config = dict(
    n_layer=16,
    d_model=96,
    n_head=2,
    n_kv_head=2,
    head_dim=64,
    d_mlp=384,
    vocab_size=1495,
    activation='silu',
    norm='rmsnorm',
    norm_place='pre',
    norm_eps=1e-05,
    positions='rope',
    rope_base=10000.0,
    rope_fraction=1.0,
    qk_norm=False,
    attn_scale=0.125,
    bias='none',
    tie_embeddings=False,
    parallel_block=False,
    init='orth',
    init_std_qkv=0.0387,
    init_std_o=0.0,
    init_std_up=0.0387,
    init_std_down=0.0,
    optimizer='soap_variant',
    lr=0.00443,
    beta1=0.95,
    beta2=0.95,
    weight_decay=0.17,
    lr_head=0.00775,
    grad_clip=0.5,
    warmup_steps=200,
    schedule='wsd',
    decay_fraction=0.948,
    decay_shape='linear',
    final_lr_fraction=0.0,
    batch_tokens=[16384, 32768, 49152],
    seq_len=1024,
    doc_mask=True,
    train_tokens=123600000,
    steps=4208,
    dataset='wikipedia_en',
)
Each number is 128 + 24 x the weight over its row's rms, rounded and kept within 0 to 255. Layers, rows and columns count from 0. The size above them is the row's rms in percent of the matrix's.

# layer 4 MLP down (transposed), 384x96, rms 0.0901, rows 154-222, columns 48-95
size [108  97  97  88  97 113  93  99 107 130 100 107  89  96 102 107  97 108 118  96  97  99 102 101 125  95 107 105 108  94 117  88 104  91  95  98 116  91  90 107 108 103  98  91 107 100  87 100  97 109 102 106 104 107  37 102  97  92  94 103  91  92  81  67 112  80  87  77  97]
[[134  91 105 128 122 112  94 130 148 107 123 104 143 134 112 128 131 138 150 150  93 151 115 119 174 135 111  91 107 133 160 170 149  91 150 129 120 163 130 126 174 167  80 148 140 105  86 149]
 [146 120 138 126 121 150 111 127 108 126 102 102 150 111 136  87  90 124 145 167 135 138 144  78 134 129 115 106 123 181 128 154 131 145 144 144 153  99 159  92 130  80 142 150 156 171 171 108]
 [103 130 135 149 108 138 125 117 124 128 115 164 140 177 132  94 137 116 113 162 149 106 105 103 136 124 157 101 116 108 109 142 120 129 170 192 126 114 171 118 149 123 107 107 100 113  54 129]
 [143 120 131  97 123 129 136  83 107  83 175 117 144 128 129 131 112 127 173 152 150 113 122 124 142 132 173  95  93 104 157 132 118 118 112  96 115 143 138 119 167 180 148 152 116 125 138 143]
 [102 110 127 105  90 120 168  88 120 112 119 167 136 134 102 151 112 115 150  64 105 128 135 131 116 158 165 107 116 127 145 131 134 117 130  94 126 118  94 126 151  85 133 118  82 146 110 143]
 [155 125 157 100 106 120 121 168  90  97 155 128 120 134  93 120 107 124  98 131 164 111 137 134 113 105 138 115 127 129 165 139 103 133  84 122 140 130 131 121 139  68 135 101  98 108 119 110]
 [169 130 149 115  82 191 151 108 126 136 125 119 151 184 127 144 158 111 140 130 119 126 126  98 106 175 116 150 156 116 174  78 137 119 155 126 126 151 142  94 114 125 177 124 160 182 133 111]
 [120 103 117 127 112 117 151  76  99 146 141  99 141 138  67 132 127 113 189 143 133 147  96 107 126  98 113 168 138 128 118 155 135 150  90 102 151  63 149 137 144 106 129 148 119  93 161 135]
 [123 139 161  98 122  69  91 130 112 110 122 101  94 137 116 153 114 136 100 128 125 117  88 154 158 126 145 171 111 113 144  87 123 123  98 152 148 118 145 156 143 150  75 112 123 157 173 151]
 [139 127  88 148 140 117  91 133 122 108 155 123 147  75 140 108 159 118 152  97 124 142 176 128 130 101 117 124 125 148 155 132 107 132 141 149 160 133 160 127 124 104 138 117 137 122 136 112]
 [130 133 142 126 122 130 108 183  94 101 184 164 179 136 129 106 105 135 111 166 117 151 163 103 129 135 109 115 128 175 119 142 147  85 149 168 151 139 108 107 106 134 123  88 138  91 134 123]
 [105  92 130 107 131 149 169 176 172 127  98 149 103 161 118 114 129 114 144  85 142 143 133 136  57  44 109 143 114 131 141 110 112 118 126 120 153 116  95 101 132 106 161  93 147  95 120 150]
 [125 160 121 175 131 153 142 137 134 168  92  99 156 137 151 154 120 150 110 108  80 116 101 166 175 101  91 123 114 153 116 150 172 116 156 130 147 137 123 174 158 158 146  79 127 108 103 131]
 [138 137 112  90 128 107 135 111 122 200 125 132 126 150 149  86 155 141 133 104 133 120 121 151  96 110 151 146 105 134 149 147 117 126 161 154 127 108 181 132 153  81 143 151 130 114 135 115]
 [109  86 131 121 102 116 126 126 120 115 116 138 119 139 126 125  94 116 112 149 110 141 199 157 146 158 133  93 135 145 158 153 120 118 167 111 143 140 139 136 169 104 133  99 114 142  79 103]
 [154  80 112 107 129 118 146 120 121 115  99 130 154  74 130 141 124 158 122 118 162 157 114 113 127 133 173 164 136 151 139 117 119 158 121 135 121 136 118 156 135  97 136  89 126 110 136 116]
 [101 116  92 136 129 135 115 147 117  81 142 101 175 126 124 108 115  97 131 122 140 133 107 126 165 122 158 136 142  96  98 148 171  81 120 105 141 153 150  57 122 154 113 137 143 134 115 117]
 [ 65 137 148 141 137 151  92 121 135 146 149 165  98 166 125 107 114  65 185 119 151 110  97 117 135 124 114 130 111 131 133  87 198 130 108 137 104 133 145 146 131 147  80 104 128  88 129  92]
 [169 138 128 125 131 156 100 147 143 157 126 131 119 127 142  69 108 141 125 155 152 147 123 130 135 135 126 105 137 122 151  99 167 102 135 144 115  87 126 101  97 174 106 116 111 123 106 157]
 [101 101 161 125 144 106 102 102 109 129 142 110 116 136 132 104  90 167 115 153 112 118 120 146 125 147 115  79 136 132 126 164 117 130 131 104 123 155 131 165 133 167 123 182 161 106  78 125]
 [135 108 142 151 128 132 144 109 161 143 122  95 164 121 115 166 123 125 102  96 136 139 158  94  67 182 120 111 130 113 139 136  92 134 100 108 138 162 166 111 142 186  98 173 134 117 139 104]
 [146 110  93 204 147 123 156 143 133  93 125 145 117 142 132 156 126 118 133 132 131 140 119 147  91 153 108 123 110 142 117 164  96 166 113 130 131 115 107  99 143 114 142 150 120 114 184 154]
 [152 129 149 111 148 166 107 154 105 133 142 131 154 134 118 125 134 150  96 142 114 108 115 128 118 106 130  69  89 124 140 188 167 143 120 126 161 154 139 114  99 145  86 174 139  90 149 132]
 [117 111 205 124 169 104 108 143 133 170 130 104 101 136 141 167 120 158 149 109 176 127 155  89 116 157 109 140 134 134 138  95 119 155 113 171  98 111 157 136 146  89 135 131 156 162  89 156]
 [159 147 154 162 129  69 135 105 126 114 107 109 111 141 138 166 127 120 130  96 123 129 134 143 132 144 148 130 137 134 101 106 128 191 146 175  84 144 114 125 101 173 170 114 136 151 118 170]
 [175 132 169 129  90 173 143  81 135 137 101 147 123 134 135 168 132 123 115 113 123 161 136 117 108 114 136 106 110 113 136 140 143 136 154 150 121 151 113  89  87 141 148 166 111 139 129 117]
 [132 111 126 117 107 176  98 127 141  91 120 161 111 129 170 172 139 138 185 120 155 116 129 110 165 162  89  87 125 147 116 143  98  83 105 132 121  92 113 130 154  92 116 101 113 146 131  91]
 [144 123 151 130  39 142 123 163 177 142 104 136 153 150 136 108 149 141 133 124 118 106 121 125 110 194  85 147 147 111 156 115  88 125 173 105 108 121 155 137 137 140 123 141 151 161 133 168]
 [132 119 121 162 116  87 137 158 170 152 148  81 162 137 109 108 105 131 132 151 162  91 116 154 122 161 160 101 126 124 117 159 116 128 148 163 129 123 169 114 146 118 111 163 145 121 155 152]
 [116 133 146 174 146 125 135 167 157 124 114 118 123 147 131 106  74 159 128 155 155 112 145 175 123 137 128  82 139 147 118 103 112 142 121 167 119 123 170 117 142 126 142 152 113  95 104 188]
 [127 107  94 119 102 125 130 135 108 129  92 116 121  86 134 141  82  78 123 102 119 112 119  85 131  96 140 161 113  95 152 140 146 140 108 167 172 137 142 116 136 156 144 118  94 129 135 132]
 [113 126 125 140  73 164 127 139 112 124 103 150 120 119 107 161 122 122 116 117 155 120 145 121 138 141 137  97 120  88 102 107 106 121 143 110 108 119 131 128  95 124 176 188 160 158 144 114]
 [172 154  90 166 104 106 137 116 131 108 108 148 117 130 138 124 102 155  79 141 122 128 103 127 136 125 126  97 128 130 105 134 132 146  80 115 135 120 131 116 116 141 114 139  90 180 129 146]
 [131 111 158 113 106 106 136 169 149 150 201 151 102 138 167 139 141 141 136 114 181 122 129 166 143 140 158 149 136 130 145 162 168 134 138 107 129 120 130 129 138 100 142 118 160 151 139 141]
 [104 153 135 124 109 176  94 170 104 142 118 165 155 112 150  74 153 104 113 119 108 107 117 130 135 128 144  96 135  86 135 123 108 118 107 142 153 114  73  85 103 125 140 140 105 120 104 137]
 [112 151 148 108 166 129 139 149 112 130 136 100 116 102 159 125 118 134 174 147 117  80 128 143 139 116 120 161 128 113 152 152 119 139 151 161 146 141 123 109 153 111 120  95 132 150  76 136]
 [ 95 136 124  90 142 157 151 119 115 124 136 110 158 122 129 124 125  49 123  98 124 119  93 162 106  95 106 165 130 153 100 137 114 151 140 133 133 176 117  93 113 139 112 128 148 130 121 154]
 [125 122 119  77 121 108 102 140 106 133 143 116 163 155 157 159 114 123 130 125  90 140 136 133 152 106 170 120 131 163 173 161 149 100 150 171 142 130 144 130 134  98 159 109 130 108  79 112]
 [144 135  77 108  82 125 119 138 123 149  65 134 135 150 121 125 185 149 145 150 129 150  90 145 126 123  83 116 124 120 151 134  82 115  97 134 146 140 111 102 125 129 141  74  92 145 143 112]
 [140 112 140 123 116 147  75 148 155 144 152 132 117 134 137 112 103 127 135 108 152 145 111 130 138 125 160 126 140 121 155 129 147 123 151 106 114 119 126 131  88 115  94 188 160 129 121 155]
 [125 124 158 139 124 105 104 119 127 150 106 121 167  86 114 127 101  89 132 139 109 137 124 119 199 135 156 109 141 145 140  99 144 112  97 102 127 129 130 125 160  90 183 160 118 151 125 103]
 [ 94 111 126 159  95 117 122 102 133 111 151 156 117 125 156 140 116 148 112 138 170 107 120 106  67 133 165 146 119 149 153 184 143  90 135 127 134 151 136 126 148  81 116 152 154 171 109  99]
 [203 135 140 116 115 168 108 110  96 127 165 157 147 106 125 138 131 117 139 171 169 164 144 134 130 131 156 110  94  96 127 109 115 133 146 129 167 142 129 124 133 128  98 112 107  81 132 100]
 [114 104 139 128 179 157 104 121 147 126  88 134 153 136 172 126 123 138 164 128 120 188 114 117 144 133  91  95 122 146 120 165 134 151 144 132 135 124 119 149 123 125 101 106 147 103 117 117]
 [151 135 120 101 108 122 139 162 162 146 141 120 151 107 154 136 162 144 147 113 136 152 136 130 124 136 149 132 123 132 124 117 156 143 167 131  81 162 125 126 157 153 143 104 132 110 126  97]
 [134 122 120 122 114 155  99  98  90 124 149 145 133 140 127  94 122 138 102 153  92 114 144 143 124 120  78 102  98 126 110 140 158 134  90 138 139 166 149  83 103 161  81 135 125 156 118 154]
 [ 63 127 130 124 140 138 152  98 102 109 132 142 138  93 176  76 142 137 153  96 149  78 106 109  96 123  87 122  95  91 130 109 147 128 152 164 119 161 159 141 110 119 129 133 153 110  97 145]
 [110 103 140 135 138 103 156 162 115 111 173 124 128 103 147 108 125 122 110 101 121 137 116 106 110 146 122 143 101 121 126 109 108 103 139  95 123 149 162 128  95 135 104 114  83 173 139  69]
 [152 123 137 131 129 165 141 135 108 161 147 139 105 100 125 103 129 142 104 161 119 121  84 146 135 115 115 167 140 168 155 109 100 137 164 153 159 128 129 109 155  92  89  99 148 137 140 122]
 [141 149  98 149 118 159 108  93 116 150 166 141 159 131 111 112 166  82 129 130 140 184 163 132 102  88 137  90 156 129 133 103 113 125  99  62 146 137 131 135 150 143  91 134 115 150 140 134]
 [160  86  86 172 126  93 145 111 110 123 150 133 110 150 119 150 138  99 167 106 170 123 116 104  99 122 112 126 126 126 153 143 111 149 116 164 113 142 104 162  86 112 213 113 147 127 172 128]
 [ 74 127 158 152 104 154 143  97  95 139  98 128  66 134 142 173 151 146 116 113 118 147 107 108 142 143 114 147 131 164 129 128 152 142  96 120 108 130  84 117 170 107 132  88 125 118 154 143]
 [141 161 114 137 109 114 123 118 115 140 110 119  81 123 167 114  97 138 129 134 152 155 129  81 121 112 110 143 113 148 178 148 161  88 135 102  78 149 161 125 139 127 125 102 123 126 113 142]
 [153 102 105 123 147 156 132 114 100 133 180 144 121 177 102 105  85 109 124 187 109 151 109 137 183 146 128 143 145 131 118 145 112 101 129 120 113 117  88 160 116 120  81 121  86 140 148 161]
 [131 121 152 149  78 126 128 112 107 115 108 109 169 106 112 162 154 119 133 122 139  95 126 148 154  96 145  92 142 178 142 129 175 133 157 115 118 120 119  94  99 153 117 129 161 116 135 149]
 [146 125 117 140 116 144 113 102 171 126 148 146 150  78 132 145 173 116 133 127  92 139 146 148 115 112  85 138  98 104  93 157 142 131  90 191 134 128  91 142 116 149 158 121 118 113 178 157]
 [132 120 155 172 151 130 123 113 169 130 142  79 186 139 134 146 121 152 107 117 118 144 129 144 162 110 142 159 180 117 156  77 150 157 156 105 155 132 113 159 114 145 125 154 108 135 108 135]
 [ 68 114 130 101 130 156 110 123  81 119  95 117 138  97 154 174  87  99  84 115 152 111 114 151 106 108  90 100 139 123 143  87 149 168 126  82 149 149 121 120 152 124 128 145 172 126 130 135]
 [ 98 145 164 134 142 134 173  92 132 107 130 151 149 126 171 149  99 121 113 119 188 119 145 131 177 112 148 146 130 153 121 140  94 149 142 177 120 106 137 107 111 148 142 109 109 138 131 158]
 [130 123 139 163 147 162 112 148 133 133  86 139 114 119  94 125 131 186 100 138 158 130 162 131 113 127 113 139 116 143 126 154  89 157  96 136 135 148 140  99 135 121  98 101 101 127 112 121]
 [ 83 158 144 142 108 124 149 109 128 115 152 135  90 132 161 181 126 107  96 126 173 128 156  97 167 155 117  89 106 111 118  98 154 135 161 111 135 154 137 144 107 141 125 129 109 120 105 128]
 [151 156 113 174 148 103 171 114 111 140  93 135 130 153 130 125 158 131 155 115  84  90 136 145 132 156 102 154 177 110 124 127 156 111 127 125 154 120 158 142 109  94 120  97 103  99 192 159]
 [139 147 102 139  87 145 148 121 121 107 131 149 146 110 103 131 131 135 136 166 150 153 157 143 125 168 108 162 135 114 149 123 102 139 178 119 155 113 149  75 121 124  99 128 126 109  85 134]
 [116 118 162 129 107 102 147 150 190 126 170 132 142 139  85 103 146 127 104  92 153 122 133 137 114 150 170 122 113 124  82 120 111  52 144 121 139 101  92 118 145  94 110 112 160 144  84 132]
 [150 109 121 104 143 146 137 133 145 134  71 131 147  78 122 149 120 139 127 100 144 131 112 171 146 123 102 137 125 115 108 131 117 120 145 154 111 116 143 138 117 136 135 203 138  96 115 145]
 [145 152 112 124 153 148 130  71 123 133 103 143  96 104 164 132 143 183  96  99 102 117 101 141 121 155 120 112 117 134 111 132 144 108 116 114 132 138 133 148 126  95 126 140 184 114 100 137]
 [119 147 100 159 141 119 149 122 142 130 109 162 162  72 111 116 113 128 130 114 112 101 110  97  74 127 160  88 123 130 117 146 123 121 130 109 121 171 132 128 131 116 150 102 137 179 137 123]
 [102  95 132  85 135  43 129 111 149 150 174 168 112 131 146 118 129 168 129 112 133 115  67 139 107  83 141 174 151 124  99 154 111 115 131 133 141 103 135 112 129 132 118 121 126 160 111 156]
 [114 111 150 148  97 133 131  94 135 143 124  88 136 147 134 144 161 148  99 119 125 111 114 158 122 133  87  69 113 148 146 173  87 145 135 119  95 139 135 123 161 158 140 137 147 119 187  97]]
# layer 4 MLP up, 384x96, rms 0.0965, rows 155-223, columns 48-95
size [ 93  92  87 102 117  95  96 108 122 110 101  97  97  98 103  98  99 120  87  99 102 108 106 122 100 105 106 101  95 113  96 106  98 109 101 107  94  94 115 108 100  98  99 112  96  88 105  99 107 105 110 104 113  37 111  91  88  92 101  98  92  81  70 108  80  87  81  93 110]
[[110 170 109  99 101 105 160 135 133 121 149 129 117 144 141 163 121 141 105 103 128 119 109 153 146 120 161 141  99 106  98 116 120  70 141 113 100 147  94 187 119 136  86 123 106  88 110 127]
 [131  96 106  86 139 117 129 110 139 109 103 101 122  91 116 147 150 138 149 118 123 127 122 154 118 121 125 118 151 148 139 137 111 180  99 111 153  95 101  93  79 146 137 160 124 111 187  64]
 [173 128 123 103 130 156 138 142 118  82 154 158 147  94 102 123 151 140  88 128 199 159 150 104 123 124 179  97 160 144  90 123 121 103 120 120 126  93 113  75 115 135 100 123 101 135  92 146]
 [153 121 168 103 119 167  95 171  96 153 140 146  77  94 142 102  97 107 138 125 152 176 127 112 128 171 160 129 139 155 142 129 140 164 126 133 131  85 149 113 115 127 167 132 100 139 149 155]
 [104 130 118 162 112 107  88 190 167 133 126  74 156 143 154 138 103 112 120 117 110 150 183 170 133 127 152 154 154 113 135  83 147 135 122 142 138 126 131 104 127 101 127 141 151 108 119 157]
 [150 111 125 160 113 164 156  92  87 167 129 139  98 116 128 138 125 127 123 139 131 121 144 145 136 159 100 104 109 128 120 159 123 121 112 144 135 146 146 139 154  87 114 128 140  98 122 119]
 [ 96 127 109 106  75 130 110  87 133 113 161 156 125 104 117 112 120 117 125 155 130 110  95 134 137 127 144 168 127 101 122 164 106 132 102 149 111 111 111  99  67 134 118 110 103 124 121 117]
 [139 128 127 143 147 124 128 120 126 115 151 155 114 135 151  90 125 111 137 100 146 111 134  97 102 116 163 117 122 198 121 162 145 138 136  82 116 111 110  92 109 140 105 110 134 156 103 103]
 [150 102 110 119  90 118 150 173 121 111 118 128 158 112 150 139 154 140  98 134 123 110 171 135 153 138 161 138 138 156 130 182 145  88 141 121 111 104 102 203 107 165 168 132 134 134 113 111]
 [158 117 125 139 124 138 136 139  85 137 120 156  99 132 138 128 138  89 125 134 129 115 156 112 168 122 183 112 122 102 155 126 146 149 104 110  95 129 139 189 139 129 139 156 119 128 107 156]
 [122 106 182  85 117 114 110 102 122 133 131 148 101 106  88 114 131 184 109 111 161 150 166 113 120 108 161  87 152 161 128 102 129 117 114 121 123 117 112 119 140  91 165 110 112  90 145 153]
 [143 150  96 119 113  93 126 131 131 114 141  99 112 117 137 129 182 140 105 133 121 105 125  96  79 132 134 122 143 104 128 102 133 144 126 114 110 152 147 110  81 109 143 126 136 139 178 103]
 [ 93 123 144 131 120 175  98 112 136  91 152 111 158 109 103 138 157 128 146 138 122 162 104 116 155 112 153 126 152 116 126 100 169 107  74 104 180 125 103 128 149 163 152  92 118 137 139 119]
 [148 116 142 133 103 164 153 162 128 137 128  91 106 158 148 133 131 113 129 103 127 139 134 159 112 134 150 165 161 157 160 139  99 122 100  98 168 108  89 124  84 108  97 148  81 124 149 148]
 [109 125 114 177 103 141 137 140  94 134 100 135 122 128 155 134 126 121  93 162 174 108 168 116 155 142 143 141 147 147 138  79 110  91 143 136 125 144 130 105 152 100 125  96 146 127 135 170]
 [123 123 134 142 102 147 105 167  98 171 112 125  88 103  99 146 109 121 149 148 141  87 118 145 130 137 126 127  71 148 118  82 107 194 156 126 127 124 147 145 149 157 138  76 105 162 141 110]
 [158 134 113 104 143 125  87 106 167 153 128 131  94 136 197 128 171 183  96 139 105  76 145 111 127 125 147 147 120 147 140 142 115 129 102 169 153 132 113 110 134 114 109 126  91 169 133 139]
 [172 145 188  94  72 128 119 126 109 124 128 106 129 106 137 108 165 119 134 137 125 119 152 139 140 143 137 142 131  97 171 152 105 121 124 113 104 120 122  78 118 114 115 140 113 109 124 169]
 [115 155  67 103  96 127 138 147  75 121 114 177 111 153 125 113 129 129 134 117 125 130 106 116 132 104 162 152 111 141 109 139 102 137 165 137 129 105 126  79 135 133 129  72 171 136 128  86]
 [109 120  89 159 135 101  97 139  82 140 104 153 101  76 130  95 134 165 116 165 139 153  93 116 126 135 136 152 153 180 112 131 130 122  93 133 114  73 140 105 167 143 121 143 103 152  93  74]
 [121 136 153 122 115 115 100 153  95 149 136 123 147  73 124 110 102 142 153 153 124 132  91 109 127  99 155 122 151 107 108 111 152 176 152 119 158 125 114 152 125  99 132  92  98 122 138 112]
 [114 113 134 210  83  91 110 143 126 122 155 108 140 100 142 110 112 135 173 183 102 139 132 114 113 140 113 130 164 148 169  70 126 107 140  95  85 121 118 116 141 116 148 131 138 124 124 133]
 [124 120 104  86 133 168 149  95 120 112 172 152 169 155 138 152 116 149 178 119 113 108 129 100 129 100 135  93  78 134 132 101 156 156  96 121 130 122  76 130 128 148 125 107 101 106 113 126]
 [180 140 126 120 135 109 164  90 133 107 139  74 130 118  73 178 115  78 166 128 135 161 180 111 169 132 156 176  94 108 132 139 143 158 137 149 102 139 130 131 114  94 136 117 125 124 144 152]
 [118 108 136  99 124 108 130 130 105 156 126 141 171 160 112 129 107  92 143 124 125 151 142  87 144 115 147 170 102  91 125 152 102 137 113  92  98 139 146 121 136  95 117 153 137 149 155  83]
 [122 181 131 175  91 117 117 105 110 146 104 174 149 151 127 102 136 125  69 130 144 144 141 124 105 111 171 134 108 154 138 114 144 119 135  82  91 152 125 114 142 127 145 162 159 143 172 139]
 [130 146 142 162 125 134 109 108 141 133 114 126  81 131 120 158  88 114 149 151 141 152 145 123  66 172 156 169 146 140 128 130 151  97 119  86 147 127 140 126 139 138 107  83 113 113 133 186]
 [ 91 122 153 140 123 136 125 134  89 114 129 168 164 111 151 146 118 108 154 156 127 113 133 107 110 160 147 100  75 165 142 140 142 141 120 112 162 126 129 160 126 135 135 119 122 132 166  98]
 [140 120 144 108 126 138 134 154 123 108 143 153 150 158  88 145 119 154 144 151 128 164 135 102  92 106 152 151  92 133 159 122 128 141 117 129 133 140 157  96 136 136 120 145 167 165 115  65]
 [108 114 152  90 115  95 112 116 138 101  84 151 115  92  91 104 143 112 133 112 116 150 169 119 101 148 146 155 143 133 140 131 146 114 111 128  98 115 100 148 106 128 131 124 149 124 147 151]
 [117  93 110  88 129 149 210 121 123 167 134 127 150 106 158 121 116 124 117 146 133 162 135 114 122 133 137 116 138 161 142 118 128  62 134 130 172 148 109 152 107  88 116 103 111  98 113 103]
 [120 124 114 136 137 146 147  92 180 136 133 119 129 135 134 116 142 138 158  65 142 113 150  92 129 140 125 153 133 127 113 162 135 139  83  98 116 138 128  98 145 122 128 154  97 151 109 140]
 [155 109 153 112 106 122 146 135  91 115 160 136 132 132  84 173 124 140 133 109 151 138 137 101 102  91 119 135  95 154 133 160 121 174 139 119 108 141 119 109 153 123 162 143  91 172 107 147]
 [147 117  87 119 123 121 119 131 113 104 152 149 180 114  77 189 110 140 134 198 137 127 155 109 118 125 142  95 137  95  97 109 162 159 108 123 101 129 167 144 128 127 113 156 112 173 131  97]
 [127 123 136 127 124 136 150  87 108 149 148 138 157 139 147 115  91 150 158  97 168 146 140 122 136 142 105 138 134 103 105  97  88 115 108  83 123  89 126 124 102 128 119 186 105  93 108 105]
 [161 100 119 138 149 130 145  95 148 122 153  95  88 123 119 177 110 134 149 132 128 110 132 137 142 132 135 127  72  94 118 183 173 125 134  82 143 143 126 101 113 125 152 147 133 109 142 155]
 [133 161 110 180 147  99 175 113 129 158 117 174  99 137 117 114 133 107 143 116 144 132 105 149 128 102 113 163 122 151  88 108 163 183 115  90 152 100  89 144 148 134  88 144 120 127 165 104]
 [132  79 160 109 108 175  96 132 129 133 149 147 144 124 130  98 112 140  85 147 113 156 156  95 138 131 147 140 122 145 112 126 157 101 119 143 162  86  60  89 102 143  95 111 131  87 110 127]
 [ 85 128 134 111 113 102 161 133 182  97 146 124 146 106 135  65 134 121 109 107 117  81 128 151 135 136 118 118 146 150  92 140  93 140 141 150 146 118 115  84 145  97 137  76 117 129  92 102]
 [ 92 126 149  88 149 134 108 181 133 136 129 132 136 106 156 117 122 137 164 113 116  93 127 125  88 108 136 155  73 176  85 146 120 115 146 145 139 125 130 133 110 136  82 102 132 104 143 103]
 [154 140 114 120  98 111  97 142 113 151 124 122 100  99  86 127 112 116 106  70 130 104 122  86 107 114 122 124 130 111 104 141 130 121 138 118 128 124 169 125 157 126 137 167 163 116 145 114]
 [121 128 110 144  99  93 170 155 149 170 124  86 104 138 114  87 100 148 130 114 105 115 114 150 120  97 127 166  98 158 100 138 107 133 132 129 136 154 108 182 134 126 115  90 105 149 156 136]
 [150 138 146 144  79 127 131 123 100 118 172 129 145 147 119 165 116 135  80 117 130 114 119 152 114 104  94 176 135 150 171 145 105 149 144 144 137 134 139  97 108 139 114 149  58 120 122 150]
 [140  91 133 117 106 121 124 110 143 120 142 140 135 180 119 132 168 130 112 134 177 144 165  95 143 123 122 155 152 140 118 135 142 119 140 148 130 118 139 124 172 137 115  47 127  87 144 151]
 [138 110 125  92 202 125 149 134  97 161 106 107  99  98 123 123 142 129 155 112 119 136  86  99 127 155 127 130 116  74 119  84 156 139 125 121 154 120  93 119 143 149 117  97 115 125 150 102]
 [165 128 150 138 139 116  90 108 141 106 128 111 103 124  66 142 128 115 113 120 154 140 119 137 124 111 133 120 166 131 106 128 103 136 125 123 165 130  80 110 139 136 127 153 122 138 155 132]
 [161 161 167 143 134  96 149 169 140 149 130 106 138 107 178 110 108  98 123  96 151 132  89 165  99 125 116 104 127 132 117 116  79 135 126 125 167 132 136 109 156 109 113 121  74 102 115 130]
 [129 128 114 125 135 133 110 123 160  89 104 185  97 145 141 103 127 121 112 142 140 181 150 159 116 131 133 139 146 114 103 126 145  97 115 115 137 149 147 167  95 112 143 110 144  90 141 130]
 [154 157 104 124 111 144 147 173 155 145 126 131 121 132 131 161 135 131  70 116  92 127 111 130 137 152 169 134 148 171 145 148 123 117 155 144 106  91 195 153 107 106 135 118 149 142 119 157]
 [134 105 116 109 122 111 113 130 142 113  91 105 117  96 126  84 118 144 122 129 111 114 102 132 173 103 127 146 191 133 158 113 153 113 119 147 134  99 164  92 153 116 128 148  60 101 120 124]
 [147 182 127 156 130 137 137 122 127 141 163 122 137 162 121 131 107 142 130 119 126  96 159 107 118  80 130 128 111  87 113  99 101 102 116 114 161 138 123  95 164 143 131 174 121 109 126 127]
 [114 111 152 136 149 169 166 136 125 130 144 159 110 123  92 153 112 147 126 146 122 129  98 130 117  81 124 140  87  81 104 131 113 127  81 120 155 152 115 155 163 141 132 171 120 109 138 130]
 [123 138 131 159 193 139 122  87 162 130 164  96 144 144  97 114 199 173 137 153 132 163 121 103 137 130 134 119 141 142 144 140 114  99 136 117 124 128 128 116 186  96 119  88 116 141 162 106]
 [134 144 100 113 158 142 123 125 111 137 162  84  88 106 141 133 125 158  89 145 154 143 115 114 150 118 174 154 128 113 153 138 138  97 113 126 110 138 154 133 139 121 104 120  66 163 146 129]
 [121 128 144 143 134  99 148 129 178 113 114 120 103 129 102 133 144 105 163 132 104 132 157 170 117 131  95  86 114 106 153 167 161 164 108 144 102 102 109  98 147 167  91  63 108 146 129 144]
 [126 130 130 137 111 147 133 143 157  84 114 184 111 103  69 115 140 138 111 136 139 166 127 134 170 126 143 110 158 118 137 132  97  80  98 156 186 119 138 104 135  58 143  96 120 124 163 151]
 [134 157 144 130 149 109 110 110 117 115 103 145 141 131 117  74 142 138 145 122 128 156 143 126 111 155 139 134 152 139 116 115 153 120 129 126  95  65  90 125 100 174 189  95 139 127 130 114]
 [177 105 116 120 120 131 153 118 120 133 128 132 174 149 110 123 142 115  93 109  96 141 109 114 100 131 129 141 149 143 151 137 122  92 153  50 197  86 131 100 162 121 120 107 102  92 136 116]
 [ 98 103 117 149 128 128 178 146 155 135 112 127 143  81 115  95 168 129 161 164 104 145 114 148 120  97 128 137 113 116 106  91 177 136 128 107 132 148  70 170 144 131 116 132 109 148 118 122]
 [161 137 154 134 131  99 101 148 138 148 125 109 167 128 102 141 158  58 117 107 144 136 107 130 131 132 130 165 139 118 146 113 168 176  89  95  89 107 129 154 141 113 139 145 128  93 122 124]
 [114  91 145  99 176 190 124 200  93 171 121 116 147 110 133 109 111 169 117 147 178 135 137 123 144 130 164 120 125 120 153  95 129 140 116 112  89 135 127 143 118 129 138 143 173 134 119 116]
 [ 89  92 126 133 159 142 180 132 101 135  95 122 105 137 108 130 123 154 101  92 148 122 129 120 168 127 114  90 126 169  69 157 139 106  63  73 124 108 132 127 135 110 116 153 126 149 140 161]
 [139 100 163 132 113 122 140 155 129 121 105 141 167 105 143 107 147 108 101 157 153 138 121 104 129 126 113 165  99 125 119 128  79 153 169  91  80  98 161 101 134 148 129  98 123  98 142 101]
 [ 92 105 125 116 152  82 127 117 131 179 150  91 127 158 129 152 108 130 114  88 140 104 138 117 123 162  75 159 148 129  94 132 102 154 136 119 171 126 135 148 118 125 120 134 153 156 128 132]
 [115 123 139  95  97 121 123 165  81 112 156 116 179  86  97 126 130  86 139 151 140 145 137 127 111  89 132 134 128 143 156 133 153 166 144 136 160 148 131 116 155 159 109 111  77 141 108 152]
 [130 112 123  69 135 176 121 127  91 138 109 110 160 109 100 136 127 110 147 151  91 129 140 150 176 127 146 154 137 127 115 128 118 140  89 150 101  87 130 133 143  94 107  89 103  85 109 153]
 [150 104 141 177 118 162 128 144 115 112  86 129 145  84 106 110 170 118 168 185 158 159 108  86 147 134 139 101 120 165 124  83 161 115  73 122 119 126 118 108 132 130  98 144 139 126 158 133]
 [112 148  89 123 162 155 145 161 118 134 112 142 158 127 146 115  92 108 128 119 149 112 108  96 150 123 164 174 129 134 131 109 177 140 137 135 122 142 140  96  95 125  95 117  93 123  92 122]
 [116 118 118 145 210 138 118 144 119 168 119 148 134  92 156  88 145 161 160  91 129 114 111 112 125 161 117 167 164  92 119 108 154 131  95 114 112 101 149 131 138 148 110 119 112 134 121  67]]